{
  "head_dim": 64,
  "attn_scale": 0.125,
  "init_std_qkv": 0.0162
}
Each number is 128 + 24 x the weight over its row's rms, rounded and kept within 0 to 255. Layers, rows and columns count from 0. Numbers have three digits each. The size before them is the row's rms in percent of the matrix's.

# layer 9 attention key, 448x448, rms 0.0715, rows 24-267, columns 392-447
089:109125099123101150151129128122128120158092114153133112133156171137119158135120110107087119083138163114132130131119160129113157129105113104130104114131186185101132158146
090:107152101147104161100124144140138103118089150137134192134115142148118086134065148121164133148106066130127115099153141127136097154145102128159147108106111135154088110147
090:132113168108174165100204095150111149130158145164117112175192130144117121068189107099119108088095168131108096144100098159148114148110124143114116153118130117119140099108
083:112125070136126128117119157166135076155120111141132112142150114077126135084142075142139130121127167133102116200148118166186101147136122127095133100131135145178120124117
092:092157150100154116138125131121077100120140100066163152145150097129163131137079151195179092157189166119113108142144149147125121128116120160129140158140092052117118113115
086:105140114116082105118148137112168150125097101153131096135160109163148092124148126096128135124151107149153090120094134137092167090111097139151104108145155106140121093110
087:128106098138140118116154126135125175100098107100146120153124112153115147119107109127109164124164173135109108126163156140151137143121112135127121133124149137099187155129
086:117172175107136083135111115128117123145093098088123144102121105137123115183147093160155128141167120130103118065131109075137120102113133122125120120143142127117105165107
094:104142130168130139153137112110117100144117111118134086170148138110132125161145136131147115131118170117122150145125169108141155101128092130146071090123137138128142116116
085:154085107118152096133182097157122093130123118131124165156086091129124122114120085134154111134120141148141144101089181118120130160088134114152096113083145118135116129143
092:147114081165123116127138077127099121132126130135110123157121114153146161118111170150141161154081121083109126140144107125136129118119146136161164130102147104124162084157
091:161143134093139066115142144074149078154109122133164156138110148151140118125109108112168087127106100132139072095118152148113110150129139091173104121110107135084075092142
092:120128129166112140176124153139136130146124118139101092138159078087116126091148150134143152140132087143162099132107114120092139143124106158158121158089149120155092121096
086:167118110114123134111116168192120172111164126100088100103121176170122137136143127139142084135126129134133099162129153122140151141182202116138129092108091111142131161128
095:114128136073104148160113193126133197100130130114169128102154135105172160127161131173150130140125122145101183146127106132128145100110139125101120181067143087164121131105
081:130126105151137124114139093163110180168117111133159166160142106134129099150122101153121146106112147139118133139125112138159108148149111180160124193159130119126167098169
094:126140156142165118179115119132151064182171124156126100128146088082151151102105116137129162136113180140168124109118107158109106112140131139137107135121131138097155148128
088:140097115133072123096167182156123142148188080144143116143119158164115121129076108151131123134122118109116099152179129117157092133144134141133173171106135110168146156136
088:125170056169155126129145118121107077153135111114089120140145088089140133133187117135172135160099123128147136115125122158127133116172142118139121168111125117139114175098
090:120104148119147161165135074149176141131159127139150064162161174131111131127137121135088144125128145099145176163123134152132112144098123122137120139140068114084115111125
090:113126154141112150098122150110133080144138135114122090096106126093145174153113158130112121116152143141109099119148128108147204198115151116109145114136108091164134145081
087:114163134129119149126148157111110154141105121136077110138123172123144095130122132165083091154129101133096110131074125091136154150198163144126095142121153104132143142130
090:111138134101139128133117134103123137099097116109150161100152169145077152087130114115106113134124094140174111124123142119125138181148134131137181162163145147060124139108
093:155153114129127178097159150102141120104173120132132132115109120147151138121128117115110123149136147136142112134148122132110100111146146126144104165120095140146140110101
091:131164105140124119093133136108115105149136130139107146140137093113103046143150148111125084134090162143136141115107165138106128142117136158157157123108114128140186124142
090:120132119080117093157129137152134176108102120157150092154121160113122133130139155111096120121135140096144115135127171104099141150128129125150129167117146147114130133137
084:116147129136137117150154114093155114145145145114093144161118103136088104113165097133146160117114142154131138131109115158171103118171115139173153116108109112151144098137
090:085167131120109132141112110119137158116132099092136115132121130144120159130153091146092126106147157145111092120137109143097121131109153108111128140097104122129112082124
093:120123097134128139094128084107094105163091116177126154133127174122114101107138105129154128120181132132142149125113110124170132087164112119123098113138118109152142098086
084:135105156138100142131143112117135086110160121104162099175107170139159158116149125130100110126135158107102107142123148132157135146142152165105106109116122123124141108126
095:096121106135122103148095127111117132156132138113082066124073093134159104116118140119102127118159170136124113117130105140120136140104148139156131125178128114140119104078
092:094169119171125102086142170147136114143153122128122086115098099169123159150096120103100119134137163096145136105133157128134142140118146134135118105184124144146139113111
088:154130118104112174169118175128153136179121109146142103085129118106137101102117175129102128084117088148155142129167122089141139058096106119108174127148127133134121133124
090:118154143132144092139146126139107138120152129120102140110151156121143116140127108142115124076134140126123114127136097169065139096122100160075113112116119164131133169149
093:139180082145084136155116112143111147141180097113113142117117136112134119131115157115141129124134159098162116110102104147112120101116106156131085148123138133131155082118
095:113086140171140093121144126088117152125118103117115135155148109164122148106124098148128145114149056107138101110113148123108107122161107147127109104138131145182156126130
093:103124138131160173125165115131156118105115106126134112142136133105132092127125162127129108142120096058170126133178148127135130158055125101120089125136102128121143133138
090:142124071153123143141135104106134107135124122147116136113128117084112131151057137128116123168082149147113101145115170126064147108140144158130140138111156133146170091137
091:119171151127119127131100155137142086142139146156149086146085132098178166153150090159107126136088164094144163163137127141120114129166144121109160114115119117108113154158
093:142138105122139140146095148113134151126119109147122127105138116119143148100093156131147155083164161130125143159096182177174107101079168152112125111151125132144104107126
099:156166148165101127110087100148182139149118110102133148123137134148127162130136095126132122095131124130106165129135128133144114130129060089109141148135178122146168138170
104:178114109149145217152158084140118084105136079112111097154132137138130157126146111104186135164122128109143153158112079151129140124135077099106130169141163103135096125125
104:160119124144088080127112100167122146148134107141115117123125131168122169160135149140108136122110131104133150137124116122142086132143110121158136137112167146116124090118
099:096102127161106129107103177115183144117159184105124161163070122131131147149129094110107073134138167120135124097134153138119127105104133112129115098116136132158092078098
094:158112148156126143104100107145116088108109119129173114148092136139128138139135128118094122123098139097146123085155109123130116131137106150122125142145125114131095068156
099:160133116094107140101143129136118165135151082134067127113112100165139116149094078170169106121140160170174154160106109092107147118125148087119104126130151100120115122162
094:145089160140115167107119088128071167128131109143109091141139115155122135126165067107121127136106145125127145130130139139150138190134103126153111109137153093107107116155
106:136073175126131112113099142186154114148103103126117153095145097102138087095159137092133122098112124168146135103133105167127119154146157166135114161180127160127145153162
097:129123155142118114086125109165148119104162137118144121132095071097140090164134112124075150166148126142150105119104194176104096149134144126142122159151152189161166136113
101:150148146130172150146097140150144107107120087179103129116132126144115103132133163107120131158112156139152112123129119191136109157141116098091119164123111144121132139104
100:164147098113089086138118122120131148162126153110140162161121137125134178167105166131171144139135131161165120111087136153115179076122129109110124149163157130125072135140
097:091131102101093098158124141113171160138139139135118130140142145122087104123123137137142140119098095107101124117112119128122165126106145161126096116110145099145175129126
095:154111126142141146136116142088087142135111098078123129100107121135133145144123146139104149159119132146107112171158123130149144119110145092131101117123143109128133145155
098:120146126125125146117121139080111166131152151153144165141127098099125114116110170138096134127139132132101126100114144150075135120142154135103155146136123144102200133158
101:107180123131141109140085076096153107125121113095126148123136104140140133152140148119132150143106102162114130129105163070128113102152142154112125109116191104101121131092
096:112108145150134128105134121112131138075136124081111110119153157128166132139197101120119112156081152086115136115113126139147086142135119118158139098100133152072127086124
096:093130125158139125103159132111146128068149149093133137158129143148128114116160077119075139103115113098131088137111184098113117138117114149131166097107125142120148130132
094:148118097134154116127140172113105143107136107144128154126116115142085148119099139140109147136117162116125147128135119132118109157092133131118153089119051163108124090108
102:119133109126130162120166112082144130143108102120168109104109133115112138113154158090147133165139122120168125115106142166134137123134128156089137151101146097110076129071
104:123122130095092125077141114164115149106114101076158121085109108146107150182138117152136142139118109122132137132115145142156135121106122119165112097086152142148154111118
099:154125122124122121096145140172139046073129126150135140117095136102116121175089081141086138118106135104141078141129190129129130176137112145116125147135128123140122112160
099:111154110094146163091156105135098117116128145149148108095165103158098129112143138147145110162112114133108124101106103156118134125125166142144121132157093110105055139102
104:160153111140135078117124081112146138128156115134125136106156144140108131116133151140134151153154131081055068155124111142178140130119108129166110120126140115125129160172
093:123147134143148081110142139160127162093117135154157133132110105146127147101103139099103088110124135184114086109101138157117125113117143148121109120143126113144071115097
106:100117121104109163108128124102132129098122073148162105094099110145124096146117170122088129108065194099147157092107153131145128179145149096154116153173172128131156133126
097:155122102118085091132121106119119136124149125084092145113126129140096135110126127125201164146121138100080111110142084141107128094139085143155139136135110130120161083148
095:124133121139124170133124104129107134114139117131161126142113116160098149112125153132117134143156083061093137133102170125149121149159142148150135111074150106165107171129
088:110162120133109147097108164094165105106081118146145159168102118106157121117194070109135144144129121128117137174133146089134116143126145102093090139132166114100141146125
100:137122152135136113127129141107147189130096111105140148126137108136128168120133146139146118149132125148152134155117118113110161093113104137153099134132154111140119111095
097:102098159111155102106122162129134132132122072141119127142122157111171039129147125098141139085162114148130155138141161111108141072110130108116131138139147148153164134115
102:115132113112123143124149128130122151124126151121145112090121106107177114122167123143146078131180171102144119122165108122161158092089154135079141154121082162104107096145
097:143149109149188108142143167176133189108123175139114127094112139124135121112114178128136149143176160147149127136123155116175130090077127129139149129121126134170138139154
100:140155157125120149129102121099123114145116165124125122113093117153155060126177099145114106161088150138141090127179153128145136119099125124085093092160156108137104118161
094:144145133139186131119149155139114122158139119111134121085137122131149124156079143122115103140112174122147115111137121130139120162091145107125148092159150182135124125147
098:106124086120158156116120085073097144119130115133119113130118126148166096109113145110146118151142135103131123117107095131134113137117127140116154147089140084099088144105
096:136105144159190193135157142089158088106123113173117112159108126149099077117117118096160181132149136099153118116147085147106152144119112136132141147100138127108099173108
098:139079114161157157141131133138116120098147105124133106147142143137087133110136123150111121132138096090135119165131152152151097121134128110139106109132085153146136164117
104:120114110136158095133120128139162116132097133151134082117129128139155153094160136082116153095115169092152116112147158141138123116105155125131111104113121137145127145120
099:183140130140146132159146114106121107105107087095125175117096179152117143113117114102133159103097154114095088125126122125144138160170132087126124148136101096100107134086
104:111134121139132108139113088143094074137139138108117142132161161151113131119145163133126137101163118128140112156083117116127105144123154122091113145133124122131096141092
092:127170138114128138126136148147116113175173128119148078135116119145123125114149163135154174095138137126110131116169122088160146112127139174171131068091133134147121117087
095:150132143082099129111139126135108164130100108131150104077156122139145095096106114111166115135137149131102138102077130117111103163101178141158160141193118127085116098140
096:136094114126074118159140135158132150121110082154105084101113089124098138141113117136131108124131120128108154139113132113175116168087125109150125125130108111124064141135
094:126149132134136107132145098166136109132143114099129113155102140143130123117146131134087148125151188182119148095112095118138135140115140130121125132156138167140133122121
097:101134105120135147140111150143112172114124160142128166124144134144091122069118159100145106089088103171151166098108081126131114109136139145137124174135105105117154174080
098:095176129161110100131091172145115128138113116123111124154144149123153101136123173110141147128167179089123179127091130081128086081103114104121168126159134100161118112128
091:120108107140155140180154095144089134158127104095096091109113104160143097131157146084145137123106162090100121138123121117124112122075125112132149111129124138116058130076
100:139139111120125122125139112110121129140124171099204109116104125160074136133119146147104123172128172115090067125150076137110126196103158133148135121105130099093149117109
099:128084139105118151131110168129112190172113128151096143139147110100116118115096159170113115138154118192154143176145130132151132113138149124143075120148134115132129160151
103:101114104137173157144147122112163165145145085165136148144187178113121156107152130107165172098126105104085161088103101122135102139121096145134160145161201093148107122125
093:126128102143121134133123157128129094127162143127080113155102142121163134168115080151118111142120126176149132139146122124100173094149082110090148120109106132115129105134
100:168119127120205112145142121100124109171115134151090072136140116151152099107139147112117133117086130103131129126146106125114138153130141094090107117133135150124136156114
096:100097156162091160155129119078127120114119139105123131117146120153118131104112118120083145128090129096149133100164116113131130127151147135146099107114136156124166150111
101:134116102138124109097143121095134125159100154122148091125123095109167116146140112097090127107115138141116126115114149123109118137105148139117151139133120110159113097119
098:162066121119175108102103117104133122116187133106110139150117135129172152137125115122144128119103193101139154106143148116110140148115110139118134140142138121119149088208
099:151154088189100109126118103105141132135077088102115111140121119114082136153133135123165138160162196091175144093122078124082135117101127092139136165180142139145108155151
101:137162100095123111169141107144075149128149159110090180139072133130078124120077104134116125114139126145075134179090098088122103118104144163157139131074100113123125176113
096:091157099139098131136106149127121154156168157111119144093129147148148145129133151148124149196095094103140151121075159092142140114107094144135110113122178073129086121124
100:128099117123126156154140063170132117132134117105168149091084118138160149158102134123136143088123125165141126152147115137136138118139131143111117137137132137090132105140
098:124092102141158139130157135118115141140136161092127107096079072089160137157094112099087124128162208115145123183130160118146138145077145093122134145097104131123099137082
099:165120077118144138138132142138167085127106121096156117091095162101134151148145127180130141158135128159186171134142132104116129102123098126141095137160124105137124132117
105:119155132110178114108084102117159148123115100115127116147116125143166128113133131122060113174138151130151161083145148141148123121107100081092131099149103116113093102126
105:166085110091166129111119105116125126111174141106150131108144141119077178134113121173142144159126097123149111119092135145103156117153154126155124158136135106129127119134
092:114176120115103115092129132116188109112151134134151142127093157133146121128124112165133102149134160086134124093134180119133127137150124140137156122112112134122169091152
093:120076126139094123127108165169110107098137153113130147162122136151105096095121097130198142086145115087122111124131161145158119087112111123118121107137106133127109167106
096:133115113099142104104090122141130155110086098112119118138134121124121093133106110134093123180086150087155085122132169122126108115150142124144120167165151134114139081123
087:170159115122104118138118155133158184168132113139095155103161108117123103120125141165145110097147126151127118117115156142102141125108101135147146110124140142107110119132
093:144115124154138116079148116102138107120121149150147106133153114135157105144129108084147106138113121105144157135106154108146100148166112139127141174141180102084137129168
088:132102112165142121119127147117140134136097043110120121131166116147132064123098137163143075126121123087162116113176183151112097090152121140112109116136119155130129082090
093:128103162108118151089165091110131116151096077117094151085159117157128106120173105142140126122138129111119136113121117079179095127144131135121118144134108171126151108138
099:108126092138105113153111137118098110151149131160121134105163142074122125088138142094162143149099146111121153088100112085068128087145150138113124151076155127146139108086
089:126141135161142100138110125080182117115122128105138108097104123115115094150127107153122119108110127130139108158122091139134147170116133110165138176128082146165132166114
102:121135124118142095080170068090132106131121149124160137096125101138130131111137129071141129114160139107083157108110126135145138152148127132111129133104132118099108167108
089:115109128115151131149107122136148128112115126089137096133134155131115086111156165140168140140167174135082128125124135171122099097130080110134105149166139099116127131152
088:149166130103129103075116167141097145207171126117141140172108117103130136130110117164121141120117147114143122124149127143131109154123141106098148148176135103112129131120
095:089122099093086107127111116129154148124107086132165102123106112132093184143202144089138128150118159151132137144118188116131167126169160096088145169220097098099117091083
094:133142128149143091106140114154096116136119148136113129125127109150139137110118153146096118112135134142114111149137126123121153123139165142100165112135134145139160136133
095:129165114143156139143118104161104117111099157155120072117084149189119122108177154130114116158138179173129129153153098134139129130098150119110126121125121129102131111122
093:103122122201141126053091099105130126132121157067141095127138139127130070124098174094142152113143138106118118113105096128136109062152175119110154084105133121167132118124
087:120127157183140118110107144107123156100102122126107130126116113113100087115130133163115085150130118075122174142126173121187138145160122172124148099094128143159102115127
092:114130095112086095123118172110185136164134139171153150170126165131112146137111121125145137130107111127114084136093142096110120140109111125125114143150184128114136110137
091:108170122130141133062125142151149149149121155140111155099104087139115120140142122162156146132128099173170117121164142089126165107119116120094143087103164130098111089150
090:145131118075132133134133168175128113114107135138153109151109151129093112132078166129139130137161131134136136136109122164092123123164153113118124112131108176135126112137
092:104102167131094095098108120147147111113117127127151132124129131116164136145145106160126123145162109129112131128122135174140139139162080106145136157166128075142125155127
099:106100116149161121133098090119140136166122129107150100076157154137092115097071144080113154110152146178107165147096128119133151126146112114162091116149131148123136163145
094:104161112110151150131118097161121157143133109171121175109103097178095120130121154074128177102137150169071125149095116139109125120147130106165102104116106085149143109136
094:087149109119111132122151156154160116123103150167140111118155133121122106167107094137202140124171094121166134082135140132151159158108104152130142135136122128123141115166
095:134124133105118097084102108136113146124134134109118145170083117130144139141123160138148089117129143102124106099141118090108136109113133142097129131138119127129146149090
101:146127144138154073134062124109095151153111112178157125072128110094126162149155124133120078116167136117149122108112140109111118095156159126183128137146157139138129103153
098:146170154081148106109125105136085121130129096104130147151104171120111106134148143122107104105131129165146115151120139151095069123159110120137106142113118157114123124116
091:147140140122124118114118108137129137127156153177118097136109130132132142101127140151092124127146123115105114103140134089153166148089131162113100103117100102142101111114
096:115149105125159131122115119137151119142159118145141107094137114114165115152127123109148127101093146094116127116151160122175120124116111132106113163170128068129118106121
093:109125115123122115133132147117171113112123145133112122166177139118110120122142138122102172129130122122103098156149122114128183148172169122105134152112087132089097177111
093:121132135147118126138141069155134182187122186133131149073125134109147162129116135107145176115133120125126151161123112101122161141142088107110144069119146109109129100118
096:154118118141120123123124121085103113143108128177138119093147137150120111176170134143135130144131091099163104119124062062123125159136095107106099171162160127090156135075
091:134136167098139175140122144128110117125127070126114125130094133144181061154118138125130135148159113099124119115125115097142143143099125172118086106132146106149148112131
100:091163149151128089095151128122111141154097196133184129119158144119067110099155111099119124149169140161111099139101096120109162095132126102130112101167114142126167139125
098:130112133139176109099123135072129077123114104132135115116107142143118137136136156162090113140162114138161125136121082099119110141090131192178116084112117137147129135152
099:135171125181103118136142094121123120135147073125173169114151119106158140125121113133099145115133122112142165087120111132157117115153151145182144166148173101112141148119
093:116153135137147096134117170152164102098131141152124123165087181105116117153147134138108121152136091203174143124113159115121131133099145115163121121119163130153124141093
100:147095127131117154108097119090098139115138126122145124156174174106154129112084158147126159132130144133161137168110172144154101141154079113126094122114143124108160145137
093:145122165140142106103136087121177155142123137131149132089133152117082111142162098122102111142208102128101153133136149098104139127134126102161125134110101136140074108122
095:151112127110120105090172073079116095070152094093138164137150168130111123064124151116063110165089099158123066158095090102130139131144116157098104122164082146129116114107
091:175120087154165088130122111113100142161076125130148074151120150082087137118103139125119125152180138146134100163158100130157116154105120104103156157143085148096119120126
093:166109121138124143125166086123127124126128155143094154120137128112130133127115074153111101132132117153089144116098142155157092164135133158097090150154109131187090149139
087:135126099132101109129138088129133127146166135127087173125133134119114098117118140142131109151077115188109155119157126120097143148148139120135153136156187144097089140163
095:123095086118098105131123137158122129117138134126122120120121095115133164113119138143148119149181117118124123093100181139064159093132132134171142085121100131146149125120
089:141141155133116120132128150169111137111108139161095156187145142109124115130169063104111122143171098110097179081134148132125139071126171138096116142139158117114146152154
095:107147117169139092129164097147125107074143127128122135110094131147143127118115184150125080113141133107163165095111136133111120158123113122122133085077187137141115061148
093:159178117110082078166095115115110120119135113127196157129100145123115153157140150113102116113094145159156147135102129132120138102133122162135107077110129087148129183117
088:137092136157130119122175129116140104107145151153110112101114097125117143124071118105120125116119116143154166155145108137136163158157133137118138109080123125154119083112
104:097113142141100152130124174169128125128134092174116132142118098139117155122141107163118099155164164175113145120112135115123129078149108148125140128138141152181150130132
097:135116106129171137115108128104136108120125091127116130112136087117111134132122135149163116080114137179144120093133068156122126091138099147140109129133091160130142132133
098:135133141162094106110093177119081120071109133115117114118102137145156146130119133168142109138160164110155111090112136128106101118084112129147132116108142127101152123147
094:106096108108097131096123123123096121109168138174106151102163127118153141113146111114122134111123142102112112129161098118126111095095130149122141110130130161155143122123
096:119121117127128143136125114181121131135154133116116133144119147129150137097092141114129144131130146065069093156122126173119144092133084137097112138143120092128135137098
100:095141162145095103100107139148151127135141191159098163159169106099110153139090135120143120086108099169123097142086091155131136093093192114100113098146134126145095135123
092:121150183148141100079115140141163104107129117128102080100116106106148139110136123107122122117158097120116179109151137127149163139110113146095128099127147109129131137137
101:112082152135166133086114095156137128133110127124122137112134129137122100113137103130117126128128123158139156092138126085121137127183101095138148127157142144128116143144
087:104144142111101162129161100175175137126108163120128135172137136144111165170133117143131102160104177149106085158107112139114141115115128110129140073139102140175136155150
093:118115118141110098115102129128107147115075163133147113133120105114192139141181154094142096156131162124128079150135156158168146108152148092154126164071107120167129137117
095:201119127145084109141119105142110136163167143123089124199136103123158098119102118095117112140152136068112162155150132142142111151177098124157146167098186139138098121130
093:130112095105124146138123128134125212178112149134142109163160134160131160128110112104124121141099130135137120145142157122105157105138134142144172137092111131126120165130
099:153134134132142180191107134088132119129150124117113135149126112159162087145179082110146115138136104066141147136147122134137118133129105138148127135127128128131126157119
094:118128159118105104150111139117144158135133115096149160131126128097125152112117115154149158120106126117126127160129109152143150181146121133151102147092131140156127090149
094:136069126126110158191178141146109159165131137138135115112074122107154190142139100130110185160129134154144145124151112120122093154095123101146134153112123108133154150148
092:111181103136150134152164128158081112094132176140095139118151090161150145126081111108151134113120120088098120144139130185128157134157149165057151137126142153142094105100
096:129141128092131078106105136146111099116149119112146136164148144147125098140184156138144106143122126111099107152144097093137125151131108124118129158162124109130124136088
103:107099158130125152088151078085145102143107118134092167120123158150094081125149161122133098160133104135135122117143124098119081146135111126178119121133135128112144153068
103:100102152102117104090149110156121119086119114120131131128119113154149143147148149119122151143147125130121111117091125114113134147169112139157131132132144148132104133124
103:098136123114140120110139167117084111156134129120140072144133132150145159093110175121123118156069161114124128126124165122155125159142185153129168123125136103178139129112
105:121120120095152144121105113097130112160083104143126161102149128105162117111157120117100126119135126136123106134160104105137106128126069137163119107151136113078196116120
105:151116114133134120126140149077155110162133098136139118144140127092104119108111133134133134110105132137100133094110145132149098132133136150141144099144088112094109139111
102:138131084146074105150150121139138077077113122097120120136146100129167070144140161101102146128111149125139127069115134104129121123081164132128139102078077102132129133135
103:112131159111152079102094116158168100156162141122161148115110175155118099175129125097153093113111138144112117162132113092169123135170132101104137123143137116129160171147
097:114132131123135138117140140126117136126138168125112125090095125121135154148145109113105064124099169154113127136091152137096120144141104127142133158117139113133111140134
105:156119127094143148147146139086142150115195121108116180150173183117116132133139147160116181174146097107096119147131112133077094118135101125105121156165112102072103142135
103:147171092116141171136133116100168106111184138137098107173114099106150099153172188104085097131138123136159129158156108139130100166146106107175110108110147112115137102144
099:087126123089100103165135104118147094084156180162154118156122128115155133147146084112135130126093154118106155126127101114118139140133116146117167123114109118124127156152
101:133101081113144157137151115175139125139145127138113135099126119117107152181133138144142108147083162106117135126121140069084180111123155119116130120131138142152151127139
100:087062126093114114161115110150126119124149121105109105131074125067101148155094124144138123134116124133122088154137084163106120098127178135090166108144168121114138162146
103:102150140090148105115123163134150128146130140104088097145123098147106136126086148158109108105127166183118144142107123135135098122119109173156118124132161124138129148126
100:135136140125132105126131115114090128098147084062131135138150138112142086121117146151174087149078108125106144163125123126144129068132133139093105121140132086115125132127
105:169132140133120125137151143117102118122146109156144109168134106096165141129125091154139147080160144092126060104148129179162127129112127121068114141130124096128147111138
109:136128143134158077105068110147137131136138129154132140121151152118072113091158092142125127136099112162099124095114103127120131113136125144100125106106127109142085144102
101:113173109145139062132143103132150101136122112147107125141142100126151070125090121114148130138122144130099142117090145126136141129176157125089172149170141113134141169073
104:146123113168108084117120142129142110165142114112136147114133116115157119111133105128115140129154130119138090113135086153166108090144171144151122159090169129150137138141
106:133146111113142146155114139125099112115147072157101094139107106121167095133085110131140133090155168113132124158165105128179104118138107117107102114129148109112105162118
098:141116167170113072137181131095152127135144141106124123112173094114126149180131119130146142121125087118127127079126148112150135125091152050139142088140143130174113155092
097:143128136087095147109148120138148133092122111086142139131135099162124123131122145101104112098121133132110086128141147134124183117146148091149109101164135151111130094102
107:126123121127143114104132133172225138149155136108095109095113122124139143126166174099101150144132105130115143166133150130146111134083134134110149131114074145150112181103
106:133136093154149120153133159170119132127131164175141137131108139103091107153104119107172128078201154124131103160135104176124149130107098104152118124119112158176108119094
100:169141104142141116112114110113130087127154122121172090104084144151155117135167118119101140122154145136142127088151151115124099135107127097115125136173108072118089100086
100:148110137140141127156125110143128121097123148112156120068137161123145127159152127102117139121122157094085112116112095157152122128085136139130154146135143123098076128128
102:098146138145189112093123128139126121111123130131188136162147131103117146116104128146133125150086098082124167106106152099086155161143142133136131148091124142149113110139
105:131109105128107119112097087148119114100128134148121093115082135145155162139126096151109152125140154108142122125122103117115130133133089116115089075105173147107134121109
101:162180108102124133129096147098108142114150095109149094086145124116146135126119154178128171102151126096116135124120115149182126129111109118140137092138126120115130112142
102:109121145147141121158083135092138129157157186129121168176147143138114102125132128147168141095111103130119092146143166102138141142149134145101138103121173118118085110116
105:137139114121130110106117142131105109128169133142065116143081110135121151183145149114122097118119147129133101174120132137170105136126128152124132113156120137157139151156
106:111113135113190144138195165172104102159156137125098130097146142124079147139096139136168129131098117140145103154150145080124150112140110115139130127163086140074145125127
104:103082130111115160144181087173169118104108153107156125154129093093154149119115128107119108114154145162133116139115135168099127148135123144123115123111098146136109134150
100:117193109144119150153139131167098124121169086132153134088115142107153136072116133120140166097139130118103152093142079157154196082104164143134116127147138155159118106117
108:090132087103142170146113109111112173120115102107114151134116159109130112103121122142108120119127135161148142086104159097115135153165090142111117104148170108064122088111
102:114139108105141104159132121069132137123100138134155164081154155112193100119150108119171112121115130142103109124119152128062156137141148126154125106122090176121103109149
098:130127128107125107101141126147136152167157127116129108105109133131122140167129122138139135149152148118151126149130134131153124129112122134116089089165102173078138087112
098:101138121132137125102126115186140104140144153129108144186138132105132126127117154150172106178109170138106119119136131144141103103097116080109157132114147110083079138165
102:155117104071145116128120102112092160124159164138147097138119087141075103123106160126065124094121134087150074095093157134129133121149110124141051109124104100189155105113
100:138130107118117117144134189131146129105106139135116149132103105178110142099125083146074161117117087121139103120150145118116131138147140134127144112101091179137071127147
098:123103142100101074162148130138121112162113155156133153149095142127124104116133087134109123119118130160165065129106131161129133107124158115109079105081155112118097111121
105:174098111130099183119120104134108124127140100095156160065128123137117087145133144203132156161156086131110152144093108143120086143127133138128163124135152122108110142098
103:127124127157180132134116131133092112131142101150159140119087136127148149163129194106161122128122170114126089162102132141118117077110130130115124108120148132060125151127
097:157147141109106095105170117170156124104129102116160151087100184100082142113120133127171124121158119140110152140097121101133101148114139111121132162103125092144124111137
102:139145113138121123152142151145138121120148115131109131135100118139146124142110110146147162103093122121136153147165170157116118096149119117083106138159104111137132061110
104:120126092134083119141114109124137138117153133101112119148131130164120086126105151095096093110094129151138132121092122145125124133108131135153138101136118150148131151140
099:088145114112111103140141137131157113092136077146135136117101130141124101107126101125172156133205139142163101134137130108143145109126150135142086109129149092131124137144
102:133084093142160143182112111115120163131145121150092124135112144126111117136084116142130159089128162126087115139168131145138131150083103115145120133093104107123133082123
103:149165125129186131173098065136151182152120088123110126115112141152142140130142118156103131104105137130118137110151125161115165124128119099158131098084088167095142113130
105:120098153145141127119112155128077145122142133117138139154161183121105156099133145095151132132121106139123070154145135171120107119140169159121139140086121109128126164118
103:154097139111113160130115132156119126139131146093195143151058088130107124158128131144138099145124096118138094105147128111100188163118177084153131134117082128113152129098
099:137127134110144099079133136106153094111088087138118152136125093149091158150123139107147158122189150078104087107127117105168096147184147131146145127125122132129144110139
101:109141127075161156104117156141126119131070185130135109113133116097128152127121116124097143122185093086105112111163124149119130127103117147095104147137098124094119147123
101:131145131137145138118104158130149172098127148114109135136101122176155123122163106121128133146084147103088101107116156119136090160098117125105086148135172131100111142169
099:107141127140166127147125122112123147144137093141139115146163096186139129133128141092106140120121127128122115149112078155108116089152160154153140106134171142163158106114
096:094062118085087078098128099135194143096121114208159151167129126135127124101145177119108124139096122129162137109099102132137118125111131151085139130132129086125100083144
101:170086115117137126129131124122182150121108083136136114148096119136134125155089140092122125133134125127101165142134096141161130094123143094156104156104172140167097100167
102:160139131127125110147083115145160132160144177091122102065142157113137144127119138125105143152132154110131086125147116122152126108124188119143097144137163171120138128127
104:154097105168114127134095143156188138086123178115106084147095174154149141117154112104134114161112151158124166122159152157151109144114145143125141117160165098140148122127
106:119128114165120126127129123101182094090159116166148112133154154114168098121113172111116131097088122094129120130111122102139110092128131151138151133149098104181127126138
104:148155164124126130134161121106144122147134145152123132135101136120093113141156130114093086106112088090159166131121101103123127148113128079128115127091113115118125147086
110:150106113114124109118121134190192152109117116142122098109134096167124138104151094121128150163104135101130132112126117114103118136147105155103116134080177121127173091113
098:126135175170149099116159119119124115139198120133119119098127107134111115159126075094101126142145119099129129079113149135145096172176143159130117127132122145167101139169
097:093109119140084162098115043129116154138118144128105091098114118120143150115139095079137126174103126123091130114140136082096119164154073141119128104104125152140104139084
109:142121130089157102111166142094081143162154078081139116118117149124143156162097149129106121094113153101134127095143129130137138136132156117163168052140137153121166143203
104:135114133084111137159114118092158144131108179078110119114122113088082134100110129105089109151156108128135135105136163146137121137140104085124161156112148120150083158115
103:123109166135147137094150127066156080099122141106121107092130107117099153117141160150102138146090130085083125110131102145128166155113118123124114146102130147123130139123
096:109105125137119132092174122124120187130139103133115114152153111103135092146119178129141078135072116125139135134099104123136115141125129116102144145099135161102144138109
104:155128144117129167113106122123150135146132110125120100117117097116082133129122176145131105138098095150123156123096170094121170131124088147133142111114118137115114128125
104:121139123167164096104155117130121089155112119054106152123183124155112142089123157082132159140159150121119138122151121111104136127125130110121164121084140135094116091109
107:112145095104142124114131097132148131114149148131085102167127155127140091115114180115152123128129133107099132130151132160142107172105152152156154115125126113144119127145
101:135095126119132113112105148179163102092159118148085136133091137148133142179154114132136122134141141132102134134085121139121141128113163174141116091157130142176151109151
102:121099120146177146142139131099109091145099131112168155121120119102133159169096143111129123134114185174123111061110156121140171105120101144127144117148126136104152142140
106:116110113166165100170111120075157153152114126116132134121143182173158132122111108148139118105146149130118136100142104122087125097103152133092091108106138162135140118102
103:106156116141134141189122084115152148148119101121104057158092117144109131147127157097111138099137151135140116133126126140158080166166102105134144104132106111140145191131
110:152120131111125125138121106106115134159091103165095101136102147115099153123148151091139137111158134074092117146148129169152139151136159143138054136154115110094132116141